Part of a small language model's weights: MLP 3072 ReLU.
Each number is 500 + 25 x the weight over its row's rms, rounded and kept within 0 to 999. Layers, rows and columns count from 0. Numbers have three digits each. The size before them is the row's rms in percent of the matrix's.

# layer 4 attention value, 768x768, rms 0.0139, rows 692-703, columns 0-127
098:529470500491489527507470470513529513499488489522496550487521470535469510490524506485467532504524552540471492510475474442495464502521484510477499486485503508524499511506445490488496462529472494471506477494514512517510477461498496491478531487501486521491504473495482490468508520504544501558448495553506486487534476500486497513495517528494503499494520457486445486501491474457500495492470
095:441557465511510479508485494503499506484485490486493503542466521524562480533486526528450457526501517472518529499524514519517484542509535470524509523495542540508463486503505484536531521489495502533492480515512496474482537532473486512518491515475516518517519527476452485513498500482524528486482535507465447487464489453494488471504552466510510517473473534496460465511504564511461533481498
092:549518483536469505513483558517463508518511508504471482538513532509510534505515490519500458469509501528515515499464530524513503516519533474524473531510506542526484481523475498503446525472495528485493527502501501499511504517494521528497493480491531436486489463404550500461525454506499507482465480509471507495494474502460512498490548468489498518505534458511497473519495501495486534481504
100:495490437510483532510539477494478458496495541520505498467553550483552473503487497489468457513457513517528513515502492513542488534518504464498525489486525541462479471474455475527511541476488491487474491477473503516467521481501495462483460508520503512494514479507496488529506547479483506517476512515516459563496486491480473491503516480523499499491512483532464474537535505489491491522485
092:507507497541511501511473502463493530515488442504543492498488495497485505518484472489529439541523476502498485485460475483492509489502505534501521504481494500450497520503478508549514450517552518517519522507509540495478464465467513493476499527498546512454501551535495498517465534519471529528512508461511489531465502520521470509504469536502465479533470489554447478517514521457501508543449
094:496489527447494511512520500531539505504486474551515504536483513492526499511489472479517526548483494521476507449489514474504515503510511476486498519525482561498500512476528520518517447487517509482514528523513480497493468466483470533501489512535491516505521494483469493518495545505525507462508504544508526472484463484480496505492487530505481476481523546485462479481495523540517500480426
095:534512473531472485478478527490466505479502487486486460501511487529559489507464493494492494478478503528478497534505509484463526494478513509510529487517528504508461514498421515464489493492540464462467507532501500451540487543491530510473486521514477527503526461470570504524500426481506479456500481487451519495489498477515522521509535476487486488477541519560498449546512509514515501504531
095:462517472500478495559504493494528505479486457493443547469499499516532525497494517519471487441512529538506464479493507534493504500518488513512480489509529510526488500508530517515487510516542451492515499493552523509484493483491488496478530517521513510498522490516502508528494459493516515501481477506480523492514514511482452550498518491504485450473458470459517486454483499480501520490474
097:476495536478500503466499447464506522504523486533512521520459489523549509510498505511468457522506467478448476485501478494489485528514514502479470473492507506531501492484505493485493519505500485488479474529480516501503466501489490529500488500509511506537496507505531515518486544507492505482519468449497512483468511522497518511510479501510509481496513512493460542488536512501522498510487
095:518471521475498486543500512499525455487570492491499478499488476504503532503498501453504552533483465493490521478471512485488478471503521487481512481464513526468480497487535505494493496469511486492511501522499519489492526507474462526515478490498483511493554480510495491498498553478547520498522483502496527499532484522487459460489530489458491434523532536529533435528504497518498512508507
099:504496562500516514502474468471485496510495523481539477480504534513493511515550525519466464508470512517506487476535513498554506440472515494514506550512505448492533474506500482503456486471541489497468496464461549532487519535509520493497484508482491510533513496508501506493479502510503510494486467540504497514472473515476479512485490521521499485492481523435498520484508485458512516460444
091:537487540517495504517471517485508479464525526513513511476513461531524478496473477518516484457457479489506514482509477506540474481540486550510516491473494531478471501539454499487464508483528515489474518473525476459520533544527438527524475474495513501522478475499436516442508474470474483489505502501493523539526425500518522490483472476474479513536502465519525528525552508467525504484491
# layer 4 attention output (transposed), 768x768, rms 0.0265, rows 692-703, columns 0-127
092:469498511530471496477526485453460473485575506452478473464489552530539527498463488546509518459464501479529525498505500511505497494543522522489489489507538508478516517478468532519519487496480506495486503513488464473485465507543519494479455541490469487517513480462511499534501515479518490508531525523490505491455487492507496493465479476519504524551500480510543499521515543545482527478498
095:535508493524517494505503452507512473512492549546502490493520524513450500469508482434494465453557487477471439490473476443497516527493545525536509463520524507511494536492536473499496529514530532509476516454476457531542464464508531453491499466479516491482527471488448474484470496512553477490506485549475515482500508525542499516490502505489467516537491513485499498494515476465486497490504
089:504480501475493468483531475498547501546495502496478515505470475494505491473502548461498462513447451465496486526512450497484525442502458486516467482505511512498528446487498498496568484523504495509488463472542484507484504480494496503523482506502511508529559476490489502552492525504533493518524462493505470457519499482531510538555464494523477511528504473491485511469524529474479485461501
094:572507504492512523492464516491507506506508471580503488497483479523497531477499507500473516497536482513464468508473504481490530482572488527496509487554544513518455521499535506522515488492512488481517489472501468511543454510519527509497486479511520491491457513461498438501488493490507487470522502500433507500519517511500509514539546504493517499481492481511522503524505510497457499524531
089:478494500546427508537542539527493509495532537513442516467516446510531518515559544499449544483522497542508489491549561535512489505531499502489541513512499492538527496517489475494493494487485485494471515476502487477513521498496460528500527516522497507496509547473458519466524514497531477507539491503514503482485494488491553461477534480490539540479470480519514486470524500456469501502545
094:492524486530457497467503491455453515460497527487517464453514505550437479453471508521486488505473535485517524495493518486460525508473494532507558523529515471490540481503497484505473523491503492544464497484499472469508520545525480457528497520515477499471475482486473512499509484538504484541485482480534489508498489505521503491509474495504518495533490481507490484494455474482468506497544
093:478555505493512530526532492496497476525469537487509531500503512466490486503532494529489490499497454476487500525501528484483508524492502555520515487492489502500487478468552482490529526513500509514514482503502491515496515476524488481496544500458519466490523464537507479495506521499561501463533489525551492489497528494527506501499471569466489475531479471465480513479515492453470485460453
096:489490482524514539500506516541494471561506508478478501532500480478497451502558488528464501481526498479468494508474513564527501544501498508482503451496491494490502523499502515503505487513494535474511514482511539492470500520533493476477475479495512513492500451472511464441502501474519524497518444502518487519498525482503574474510511479515495536503476529490474479519516532505473487501494
091:523534526525514464503480483573483487538461505508499458496526515506469485531474491504487533503529527474566518522503535518519533507455491500528541480502527479465526460543510519478481491493520466514500507453491479477558540514478500504512495469535505558477496502495477501513495486517510512498527497542433493526478488502525504460467507466481493512500493509508500499463468482524438482530513
094:479507488482505523505463486433452568445495483508494483462502508538498524495480515519477543524500552511511486532495527460477509507508499525484539572519557486486511458486502471486495498487506465525509491500505447475548465499536513496503516568527480467496483489505488507502482468479478483467460502446546498485497496497531485492486451508500503524490520488471452489528485498478511498534476
094:491499537501496467492494511528511524478521479531481489496508483533500496473498509519492515479531502503463510498496514512473499523494505496502512480499535473520535478529503526498509477513504475466476542512483499464508479518500480508469509519506538533483533520447526480505524460490508493517521516472452489492468492466526478507541496482524482515450497473533531483497529516530478500552554
092:469510498479501480470501509501489528530506523493506480496488534474510491499502485509518499485555538506538492508490515540506505514499493467533472447550515509512485462461470524455524485515488499471471458490499498519459466496509594457515497495463477549528516488483528504526479501526533482509497540526466511506489543475484478503500506523534523517506510527473506511498526501493478513557494
# layer 4 attention query, 768x768, rms 0.0189, rows 704-746, columns 0-127
101:486423465496535484464488519523542504506499539516433502472530513502510478491470547489489467515501467484517514452494491540479490532436502487506484520506524522511514491471511494476491485528508516519492496507467508520507512531522523538510526529513544472471503496493481498519491490532467478523485477500453481520526465490485481500454480482488539550510510513532486503468507475501488501516499
089:540548488490503500518459533474533473490503457515486495502518448497497474478522520519508494499544510556518511444448524439495484457530481521488519497509530559498510467510511514486516496507504482507489480509538494498492469472490497524511521493523492470542516475467524513519534532475510459483540543558515470499493468456522516500522490517524479533460531499572512496525511532470434493550481
098:555509512514528513494488504481512462513477492520488507508539468524508457517508550543492507469507515519522532481431479444494481464516515542494493503506489509532515484494556469521497485501501489503503471495467497524533530458460507521522494524516527496502540477455512521525529524507445486508490473521515487508466480461525494447504480481484516519534465504540489499469460571476500479538503
106:508552503487568516515474495482529488500496484511489492554500506447503509488509472473502473491490481462499477515522504494513503501504480519488577481496513504485532484512476465471490499473504513564489467565493513531458481522501492511524506481523536474477522500516492486515516495450483546475498505529484510521498506504461503528520468479421473474500546490544512522505499495474516515496507
078:531546526478527532490511507470483535470522453528475552505481462483482566518511520490559482491491502529502519477490483502507542478484486505506481466504520497493535505520484515521522477482510491537494455530485504585472486500536529491469468507491500548502454513480481495490499536488508505505541471537492544526476495514488503500508544514510459492479535484516460493488501497489505514545482
103:496491493518547510474488471502472463482521543516510533481489537504482479471480496487498543455514514511536508530546521523524469522525492503473476536490498488487446499471496518474465540488502472542456525480510525457472530496513475498518500469501490437465454512522525545505513508488493484530472491503504510511526476487441511525482480464491504497474517457444508511529578492522511492503542
086:538469537487500523499511481454494465478500515524543485512460497451531500488465515507505506530487520487529524499494531473485480492488518482506532515483484499506519513465529509501486492490497485528497506449526527515446532521478481496470499450511487505535522481506534499501490502513485448495516490499481517484528465519502505511536487515501527479519492502520478569482473488474503502455482
092:529494506531489505540499507497452477508519470506511551444527501477549502447501506511453562561485495502551490504521506477483491499503515491531453482469496472472534528475518493469528489479507473508516521524510488497494505482506549474486449499501435550505466483466548525507491524493506523494495508518488529500512461482464542483530501495488539498528471452514500521519509586459516467496466
087:496542520449482504462516492589506484507465464477457507510508484500531525491467509529526543515507486503508529498479557541475480506485488538488503536540478480542541502538512467482465479490482521478515532508508514479519527498463518552496459501482502579488504495499511502482444469489482516492522511526493489498458538522490460477452513524518491512508505524469507493495512497512504514513461
098:477517505516520498482495499505489554489476517557525497503483499534494471529503478495508505505440503501505513493521500506469542496496505501514488492478494542526476484461518523510480506529477487514487527518490472459501513481462530473510485510476489514520460479504482536481470527591539485501504495463524495500493506489479511513472502503522500464485515486477511498518503514522524493514513
093:521511513530477464471524504461538496489489554499499509523500524495495507527514487511498510523455492468508511477515476541495506489486515515507480506543478485506504464452468506538521480499511518509526559530495485454488515477507448494500512476483460497521473490469513469522457473523484466489503493496500472456516523503508481483480491489453510492455505504476513500472485470541547520467520
085:504499518502513526476497437528542529489478497485486521458494535507550546484522513498498544507474471502476443507538498481559540527533502510514482497473433469531497534504500458487516473482483497501516516530490477474488514478489493506496451501515456555529505513513494525511436483516523523530467501472475562486469488538481480499459530506501510487504546487464514487509518482522565512477476
074:445459445488539479508492523489499502516506506532490478515508530530529472489478482480463520497475487489476475469480508478502514507453491512487498472505581539489469507453518496451422502542492520479478512519463488504497479508516562499529536500536499455522489478515474489502489535563480473506532499529491485510451482546517492477467480487536513535496534494514487508500534517511537510498511
111:509518526532509466500510487475469531509488503466446469435496480510488516523497485471499494474490510486463485465472493486555524507523481495541507530534482504493505528493525480445461498521490503514478500490470503533539555507492483449467484512509477467501513509507514493503525488431506455570483489526505488522503496486552482538504486503482490532487512495465534463512486500508485443487459
103:461489480450540506482488507519521547506488500472515482516462515491448515502512494461508506508532444491503486514481503517501512503501517490472441500484491518486501482523478487520470517491470506490505469505490483510475514515518501478519553507546496478543516485515475512500500518565476505490489488455502508491522510523517460540513431513515496474482484511484470515504477485468545546528491
095:501502510532484453470504500534517468484473529508495464464523527459514515519501519507530511536551464512457491528502563500478467511524525439510494474505507498506510492478513537508494526538509519491455531473517467476510542502477518528494491477484524475526484517487546480488509482497470501478480478505497465531507468495481513484463518508488511512497494463440523531503523517528500484528496
094:505487503528456467488536498491502535507489499498482507573514530521525514543485531499486501523456526497549536523497509476517530499472544474479493485507483512505493492476498519502520516485489514506496471513498490506484502472489451493475457530507473562563512474451510454509473468505491519489493483483477529508517490497496531542513562471546499536491469445492505464492491524490523501474519
109:460486483486547498505500510483491516502508502552498459521504494457467481530528482492500513467501512494503495508506471538515468491511468488500535489494487521501509502522466534487516509487501521512497505535512507541521480503527448486474507504525479492527504499490499499504509497477498471523491501487501494520507531506511484516499485494427497477490473490536525488493519530500463491507492
164:510488531505503521501460477537536492459493507505529523566483482491509452508526524537490531490521476526523519553538521475499486470498522480454511469469527527493518489496502485501498515483480462499553498492539494533499479493473491505512526503506457523503513453470563521508473495492478511481489512484475518472529511455459519505483523465500481460471479486515518509504551502472506482489506
101:437508456486506503484499480496492522512499547497486486481482501508481508475497486551510449517500525505458505480513491535457511539492474464519518574474475551490522507483484500484488494527478505498506482473509566454496540524447539484460535500503518496541484542541527500490472456504522502520534518511520478515509418509534479520479503501497471514519550520515500511529484497470468515508470
089:494530529483483446475535556528464490508451528550496498487535487440502548503454467490502544523477462473534488524491508506478496506489520538531498525536506520501519515500462502520478465511515470472500513497504519484553510504537485492515431561499537496554478477480531484551502474504474515492488525493456495504499504459547519466487530472500499497462494471462475493512507535498500513494483
099:505516516491449483501536499519457473489510475456515500415475499526515566529492504499503529508498469482483507530502496547498506441533500490534444502517444477519514522523522491515551515445492515477506462498491502542496479469520515462488503513483502540490510524483511489501501497454502519536528492509519507499469483531519496525507513500507491463471492513489516526571498495539514494487496
085:522494528500478526454532498461522502476516481513484487477510448555528499466493516517501457498514527519491509488455515501527490493529490515527525519487487539529527568509470522493538485496479510500521459483487518478472486492498519501476482505486477465500522496486470460518506543483542516518488441518498510514470527522554489467529499498484465466476505518517470526535458562486493504561491
097:506523522525534563511490472488495506514540493498530478485499445535485529478519494522483545473543480481502494505480514506479493509517510480463486473462496499478515539521510491509532500505461516489534466463502489504489500517521534491462519493510497468479491491472519564517501494470504465506495513483490522490510478490475498511499467495513511459490456496510509517507537498501503518532480
107:501479516494521522524459503491497505474471515485510493441483520506528488454503530499498518514511496486495481544534563481479488503493419509523444493447540495501503527510488491501503518508472524516503567497533504518524500479460521496471482515516441521468491509484534564523479505446496471490536522497527456486505499502440506448488514493492494509484489493509498517537517466509455489486516
095:501539506516519570451496506524518506509488527536527500500491510457510465497511522492528499479468507504500506563526490505473503464518465515532478494485446501463496503490516489528487488454511499503490523508485500476478486463514509479538485508487498520483466500493469554529484505477481540457491522473478479506482514470496501493504513528491531501492504474499544482485491540476485501532494
106:508516472496525551535477524545474511506506497491514538479488540492518481527514503487462502508471494493466499490504502491485501494521430520504475491434478505495484513518472447491493505514462503516490488490485465507480498492499505498496478516497496514547509500514532585499512525487499470511474545507517527493487474482472478503462494492505472524501512504461479496450542514529529493506507
123:499500493520474486476529504544468489507470503510474504481515504488491531483491505466526492503518524499494557502484463502487481515488494472536473531511449501498483460505495476503502486490496523485492480506499506471490503457541459502482486503484532540535487491485509494488555489471522493508500462489519487484495474479555478519479494509470525489503506489499466471501459524497474507508506
092:518483490527492540519513493494510506511534472516509506508488500471522450467498507515489487481481494539517480516513479441451509486484518530505492497493452503514500494485510518503506487485496531500474498507498502495513461483521477471518489473489503487485539488506478515502492525506468512471477499513487498496519510491478512487514498507486481535487494504483453504514509477500565494495509
099:509502492530440462490517467490475485518525483518509483482487514507542446485499449459508477478510490472507500500487499546485473518484493485480555492536482489520472469507465507481472512504493463517478468507487525464518505455476484498511514516525536464523463470478542459502493473547507485497511447462506503456513515508535515489476491526471543510454488478460528476512517450519492464505504
088:472513488505493545492462533456532527492455520525493459479518510550528572534483513461501472512477499533490529487498512440492544502482505490522479551488505519503544482503489501481528497520477517497523517514541473488498477497488528517516511501502515474553521537491517518527466543496508512522535515527514490459516486471494503495498477487516444526510540501548482492447470545530507477504525
097:516509485461561554509498496465521509496490448512473511458510487480476517494564538510481475484548541514519512466502466476516492482495464508498515490472546509501526566495487470478490499492519512509520499520447490524466478511533533517504463460514506503483478481498462559493528544447494548482505538515478502544487550512478510511490449532513511510495516495533525525492474527487495543507522
096:491515506496541539487477496549526488524511501539488484559506493485503497464491508551461511497527519501524522539476514507448501518473479504506471537464494500496501521451547479491464520490501516515497533512513500487526498544462503505541508471511502482473485498533494575490498524478465519484494476524454486503488504542493530487501462482451526497455494519467498508481557519508468495460507
106:474487488497445474487484455558515504500530486518522502517480519497520553491473501510526541512520479505497456507511520500514522537527524492495494468533523497516527513439512476521493491490538493507480477524498504514520479505489556495490476492470525488479426486503489449531514507528499510478516490478466526542518480459529501530516513477558524516489441476519529548501541530484472508466497
091:525487494501487511467481484502538510512412502533499561522519487513537532456488472479496499503505515470507491556483444490479546535500523495521507496499514442515509563476471482481491505483513497497468540538500476476471467502513499516509496508482518483529459489497542458546494464519502528469501528473494538509523487512509497469491504525479543507482537481503529501487504466482525524523522
086:471502461484488445500508513491519496517484519525552489512478516499477468498506474541493487506472481500493480534492493536465515498444477502520527498491564525490469530473513495468497505546517512489525518540471535506522451463503525484538536518479507509506505513545509484541488504485530524536512464470489481502541510503502511500523532498460494471511486532486497551543524455485495510485530
130:505521455504517526508542535481502503515495511546494512479504526473516511496454497463513464498472505507519466478479485498494494487479479528568477499494497556499517513527456519503509504511505496526414503550461514499450487482524499469504472520486513484492483558546476532477531508496478493531489490509494511539477508528500479470503472496483485524489535513521481462514516517510483511533463
097:437502450543497494509462497509498489497491489506510476504520499533477502459488517506507476486501481551519523526478505529502489510516505488510529527510544475513535476455506528520517510527511495483505486504519538498464500506473490538497482494478527486524535493492522434508476484492483527506535491525490484462529476488468469472499508504476502510494505513531559479489508471506482476515520
096:527532479521535471489488514455510557488498483487506508503505487508456497503542505496442476442485512513478511490492507451515510507515522531496550467503492521496455481463523445484502491514513505497478424540473506478526461478533468455489553490480511493523516497499525480506489511480535506481472472533524506461457512495507490526479523488462506533494494531512487513505508508465476510521540
095:487512497513489449511524513485506491507480517498548508509522501496499522501499492536496516467538494517478527552461508479489456460514546484490519507523522509496488477503480523488482479480451481476481479505494474479514497484486494488520467479501495488521499474508518480536510474488520484470533567473513481480519487471544505485500522491433498481442548498496507521453490474509507505495527
105:491521526457506529520506492513519572460482472505483504527520498521548441518501507501435476482480472502510566484479497452527505487495525542510557506496530503482490499481525501494452467512506456510506497500499464486498505468482496525554520514518503501515520465496503536488492526489477481475515473485466544493486519506482516509511513515465477490480500505502485501482494500528516488502460
104:490486488495402464494528493507525473507511495494524513496506520500504523389515480508479525521496475504470483507513458446478543499503538500510500514535494484481540546538494524520526493514481489467513499463508516511459506519475452504473486504482493538527507500522503427477473454492529504479523527532490547513491516505586521471532496504512519431506488516494505539517517519499478516496465
092:507505475473470470485514483516509492544532511540499490498489545479529493502521479483505548494525510481532500504507509491495465459446519550517498463509509529506510494498473527518483513502487464479513495453484516469483491513480540475501523493488532483477477492519503479509532506507509461459532492528490486531477500492518540461482498484511487496498506471494498518530454545464480478444505
# layer 4 attention key, 768x768, rms 0.0183, rows 704-745, columns 0-127
108:466513497494497502524568517447489505513497486523481468536518528533513520474489518497528522464504528500514529481519456509491512495492539505516472500474471520496472484572514513515476480470519538506519455527481507474534510505494495457535489528514495518474520503454492511524496483471495505532495472469498509527498476506540513519532458483527498470547457518476464481541438560484455508548504
120:512513520529544564516476515495477521503506513447482499538550486509514500466499536495483510498495461508471536524454481517489554478463523489529522508496497543501545502499485426471572455480538550484528478503469473524503474484495468456469513542491497509541509509498483536522493465495482518527484486529497497514500451479490527492560495448499488505504479513527513491510509542499449491524462
100:524475494496507505495496482472504542489493485497557504482516509520533479452481502468490520515523485558557478507485514480440520506517501481535558520451493509495519536473493530525474514491532500473521500491540533525518463507520498514487530496455531484462538498508502485562441499493475538523468510482494506470496502507518523488572501499524479514522535509599521530512509516524499485495474
110:495478489480544561522500494499489489496486506473485509508507484484491473500493490492512500505528477521514486478478484506494480494490470483496493503485495506500501501501507473509508498494492522492523488500509509478488514517486474504497504493492496511452508517489497565508508499422462499504506495539511498489493523493487522469511501514435503499487509498494522486516511482500516499504504
100:531493533524512512517493502496489459512515517543510477495517469493498511467502478506518518488510504492510470500476514451495530460512507555503501525429486492435497466527486502484528501486506499449459477502525466489462524483484504487471496505479522554496497508515513561493515501528514477498428518508507528530523498500488473482498462485507533485512497537491539512511497559523440533482491
091:452538503469586528517545514509487498482497522510507505529489521505489482512514496480511467485468532461471520474534501543524463511483419495495494456510550547493467466509494525489475522501471483512519499487482492512509540507511517523522484478495493474512523491514483587512497550492487503508539497478503477482486505483509526518482497508503466496483500488478478470498478519493503498500503
091:499517499544518493479488520497525483464509478533499486502546497514538476480490478507500482498524488483496490514461497502491536488490496505524510523474506494465518490510489479502519502472514503487487511458500448552517446471491465507479551550526514496456480510488479534539499484542480499501477523508485540546501523507465501485554457507497492511487505486535517471504499504526493507478458
094:488513525504563547509489456519520509487525487529510508503504525502480488510533485509461507504541516520568504511490478508522481473470486488459491490446504504512506519518480551492502512514471525474499508480456493490513488492507483528503525495529496461474505513503491549479525478489511460522511548519480535480494526526497480486521471478522488483454505522528464481493501510536528511508518
107:485529514552472482544486472469495475510473507488520506486473528488483521460488503505529482520514491497446485514485487512483531481536484499523494496452476501477501479560481494487562481482485504535489496489484451533494497496517460473492509540486517525457513503486520507516503477512522531516485528482507554529535488515516517536547498500519488516526474509507515491522485484507498447527508
139:482507505549541486485499496534501478492508528537508519483529553432481456529492517516472488463483543507500488505562510505523484518504503498482481494459511513509438473512511556518495513529524518492484496526497495500478540498493529469509458486503505470507489502503491562452488520542537498523494469550532501503483531482454491508438509510484506529486478485485464499481523519505473496517490
090:494524518517507461511535492500499508507517508545497515477516508456492489549516494487502520485444528494479533522526508560511482499497486490495498493572522536531458478500542531501472519510515514511486501537498530516484541477524460507538482464509501472547465501480481479463530482473482470513542469506514472514496508517537518516470534488439504478522478485481497519486504491476493482493513
094:485493462513510440549526494495446465530509495532503517523482490479507489492505475511505536434497520499529465487537533552456499496503470463452480479478537529497456476500482539501510532526477505478533467492530473495482558515483507520511508500548528487521522501484516499483495496491519460477526505494511490500536497472484485511472491476518507503519446497507478491492471489501486498494508
134:532528496492497507522507510490502530497517509502477483520479500523478495502512530526504473479503548513521534511508521510517481521524518480500508507501518513518433441524538524476476514488500502539506508482463479501491532521491518479486433480483477479475514493479553517500541454483535489507512437513531470484502489465470523537476516512487492511488479486450474521435482501479520485517507
118:513483482513497468478508516480420481515533460495470465456530507518518522497474502456554519492509494497487506498440502525498493493477490508514467493504494463496526507503518458497533484472512507464513504482522488486504466458494470535482557499524522515468460510499479484503531535484525517521471517468518510512514473510547489488515503536493502487507509504523532472498505486503429532476504
099:500470497516476477497501481525505525519475510508504505475487491487494528517500493496484504517492475490480508495515491497516514517482542488494474501464485509487488502484502475493495505483463509499483450508530490494512530506508532504517490485496482488503479479503492453472467520596537498497488481511513515503505485520538491495470499505527505504532507500480514493476505510497504506496479
087:485466467516479511500489519499466467479517513482458525556502506521536484476479489501496531518527470486460534510484501490529469492516514483508496495522504464496532513473499562494477480517501525519512567490485523487524489515521506482480489479529502408474502519522471466507484538499544489526493543528491525464512475518505522479514495503497522493526492517517449524508510492550467472490529
086:501518480509420391481494511439457517502504497534498512470493479505509534500518516500493528549469510535523457476531495508504506525536550475510512485567512520532499495524551531521504502510492491519484461513473499546502494480485540517530538492458503514514531502531488417495496484542495504473533524475479516503504475473505490518502520511521516497484488457480476522505505502495507484517515
123:510501496500609564498481503490493503490498509530523499497490476461499482492512475506491500498491484501499492511498495508490503489507454508505507497459497517500507508509499493498495507489505502510496518511502497510497489496507481511486504490490496503500506487504494663488505501481506512491494496487496499498498512494467501498504482490441510513507503508512506519499505503487501502499492
123:512512522505510516488526476455458497507480512474524476497539462523524518505489498491518514528453495494508516472496426549504507499470504492518494507493479512480526491517440478506476471517496487503481447526479531475485501500515485503506496510489524536498479522480464510504451520515474528554498487461498532534484509491548507486487474506534525503533502500508457513563444515475479538504499
089:467522499518470468493534503482488521494470545475531516525524515571466554504535484534516495517496479471520515483490485541527502524473508517490509501478469466540498495556507488513505488485514527488514446503494478477484525495498486483533478498532549491509517495495459476506471466515478532511483501483483533511496505510572475514476527503547491537521461486514506477527480508534532500529505
092:493549484487515520492475487495532519504498480518509498483500447499497521471505502519481515514491495468457479528480508482524487481514468476538503499495474524474525491509523483482538474465499542532479508534519511534524513486497516507517506501484481480505485494490511480515514512498490470524508503542478523485516469501453505447540517503450498498447509502497522466490518515537507465534528
100:492517528502459442498533525485503480524488527441512518502519542474462502505506494488519509510492485540460461500529485523474494491506480499483498487530500513497465456515483456492452519518497526489524519507489500485512504465491477497505518533449499536526505504497519465497504477450515475522473531518547484467518478472575514522520536484463476522449506456503499502506512491502505499520482
099:537476482519515495546457506504511480498480505471502496513498497505503501479503545497496473473548541545507491530465507440494478497518533489486598504561488504532483488460518486493477513529552504517509477494503480493489472535476540522505504445505521492509521508519498456500546497515486491497512508552507491481518486494495512497535548493487494522510514497500514538488504540525499498523482
093:541476486522534525516503510489493508486511491486520521492519489517509494511476516531464506524517484491475512510475520444503515482522523508501465500485517541503530523495479471503487524507502474505483488462468524496517476513528492499473535511504502489529513482532462510503485541539481518497509493506518495509519502517478527472485477466536502464505471507535495525504509500514522465499493
095:519489487520536588486507525536490488505511508488468512515481507526527492505481541503529477493502484528492490511508508493475467523518440494509472513514521483513481495506487459482512504494516527524512523507494487502501482507494506510492507526510507481483483522496502613482494497407487463489477530499519507505509485504486489505502511489527490510519520488467478492504527500516505498518503
093:495506532524576580492483486495521494508484490500505500473496494485495504520510511509478519468483517479476505497519505491501501459513439510527497497443487485512532516492517517488489488505494483523468566485479497516495484508496505525490523513523506502504502510503504650497505508524488480525474517511489525491527482483425468471505466472506498510496516495494480502489517491508511485518486
101:510507505486521510496534504508477497500494508487490505492500513481495548500508497480502531502507492491492522511498511524514502502507471492489451484457495500505480522485532493510496486509495491517496544497502494514485498494526489511477520496509494484499478513506467548466526530525493487508493502502499524490501474493527500510482502491540523501496512499481504507502498502498499527502495
111:506510527489500486460503516527499549498452502509544497475493469476510555503504479503530512495501432464506484512527494523515499455516495529521502473541450454485543538522494452496480485489524499517468500526497530560479478463502508537495479506452503490486473520512497489510481528537471523524490545494451534545493511533539472473493500500485497487476494513486541528531510481487504526497494
086:482483518506559521503527488520511536479495467532463483514504486492517510476483501483491516512497529482519516497523497471530494498477433521499466491473462470488524505504506488479493517474481501500483517488493477526474471514502512465497501494518517509477467492481467594489506523515487491494514497519481522519486469526493495503471478505483518462479506480523510488514505476487473526485494
094:489513495462501450493506498475474495480479509544487523492510506473501488492510457504479531505507501460508527522539508505515462516527513448475496483521531536527465477485533550513467499519488497485460503488505528460509507514500449507503467456482474478503508483492504486485511498459540489505517481472538487515481515479509499544433531501470501486486502511484490533490511523524522525506494
092:504510480483466528489500515498506521502484502517540487524536487509528507489511533499481495505507502508520475529464510491486499504531545481509520517487512502514516499475533471539506483511501517488521517459551520479471467461509509494495509474491522496506538515516500419478508485537502494514505503500503537525488478528496456475536490502542464502491513497536488522518539540537505510509508
092:519492494504515605518499487450509467486482476489525483484489525535505514507473507466473499485537520518517495480473499474479529481532478482504495503396481514492495494483487482489535470483466503494491505478512498483473481495504520493474530476524468510480531503506505631517508545505495509497475534532513516504465487500449490496518490493509494489530497505505516492506493503495489537526471
088:523486517516555542519485491504506480487491494481526492490501501478518484483477533511488480516521487487508511498509494476495492495535480513514476462432502483449547511512495500496503493475473479493482520482520489534484472465511495464513513513488506493483504493494540650531490516536497499484496538475471535535499510523472501479496511530501504514483488499516489484511510500511478459483507
099:518477519514431427516499484483500484486518514487509530468496528491508520496477508485500480503488491504514505505507497483472532497493550539512502482513490464508518503511487528515475514516505515508493503506519473493475476512514505508485531536497503504486487514503499408511496515596499478482503533507499529484492460494517487492519484498537498493511515485511499533505506499472495489487499
088:532499529509520447519496514526492495478501499489501536452464538465472514475529514497497558513538497476537505444518532494524498499509491534472546476527510485475496526499502451515538459502495492495499496507516515487498494454476534527502492486498490519480503519483506506458485516490512482495504462482441543533520506476509498456477495524465520496495499530469534498503490496524492497511511
087:500498524479488470494484497507509475486478508517494512491475524433485481517518493508492481499510492513527505507508489511486413483502506489490458534510488453508530502471484487503475496529512482528496548508542476491536488526496438499497506486497500516468465514507495472507486528480518476526490461505518481511476527518491511503494509520496511500499502471505519478506494493510517455538498
080:529484525495558555472517486502516490485502481469479521501497448487454481484506524505532487493555509481472471479456495465490539472488494478517489500461492488493510542496533495489488516478501499481505544491488460530502478470518506475480540517500517489455457515514521566506509551508512456493491522519492499528489494513530467465492520526503528501461546527492528501461475524522477530477500
086:481519460538503471498544517523520497504483540501515494516491499499515481510517484492481486484497503522493508506459475504492487497528500469484495471539505531510491511488514505504504501479501505519510485482488491491511524497509496500486491488486517539559551514513487452503472479490470505502524518519499498528504492507502532492494522463506485530517478533513463527503516478486528506505499
095:534469529459456533504478503486440488486493499529507478519504475514516541483497486496505505497519472465543480539493497462466537438520529525508494515464498479502554509523515484552477468513506484467471550465545494495482464481538478504476500502487500494458474486526506466509528520509484502503456482488519505540497484537492497479519495534497535492492527478540576501481514473485486490482469
090:498504486467461476537483496517513505496462499493518510517523490485497525500523494502485507511474503476493495494525466542484458481506532475498527501535535499507486482445498508506457512501501495526507499529538539486468518513496482498491487477488528493526487499516481435500527486457484492520509475525522500498490516491532551506502513491479490513521521512506526508526499495490545489496477
099:515489488531457549513497478497509510503488449514564484463484511501540463466494514477506494532495504516505492500478522475445534487497523534509504499442497497486527511513514453519521483478531495495509510474521477501518469506496515463497526526509515533476492517489534527512473541564495531485445466474489500491493456506448493508492509534498532492507525479473509531498523521503463474506519
090:498541518486483436490505505516509486503501501540508489507491505457500501501455485514534488501516512506490473523505508476504532472511504506513560526503500497500520521531485519514520478493514485480465495494497450510484471475516520486485512520543530497492489494466507390481485483517480499509492489518495521505516512497522479506512499503463538488476530512507532481489483496489480520500474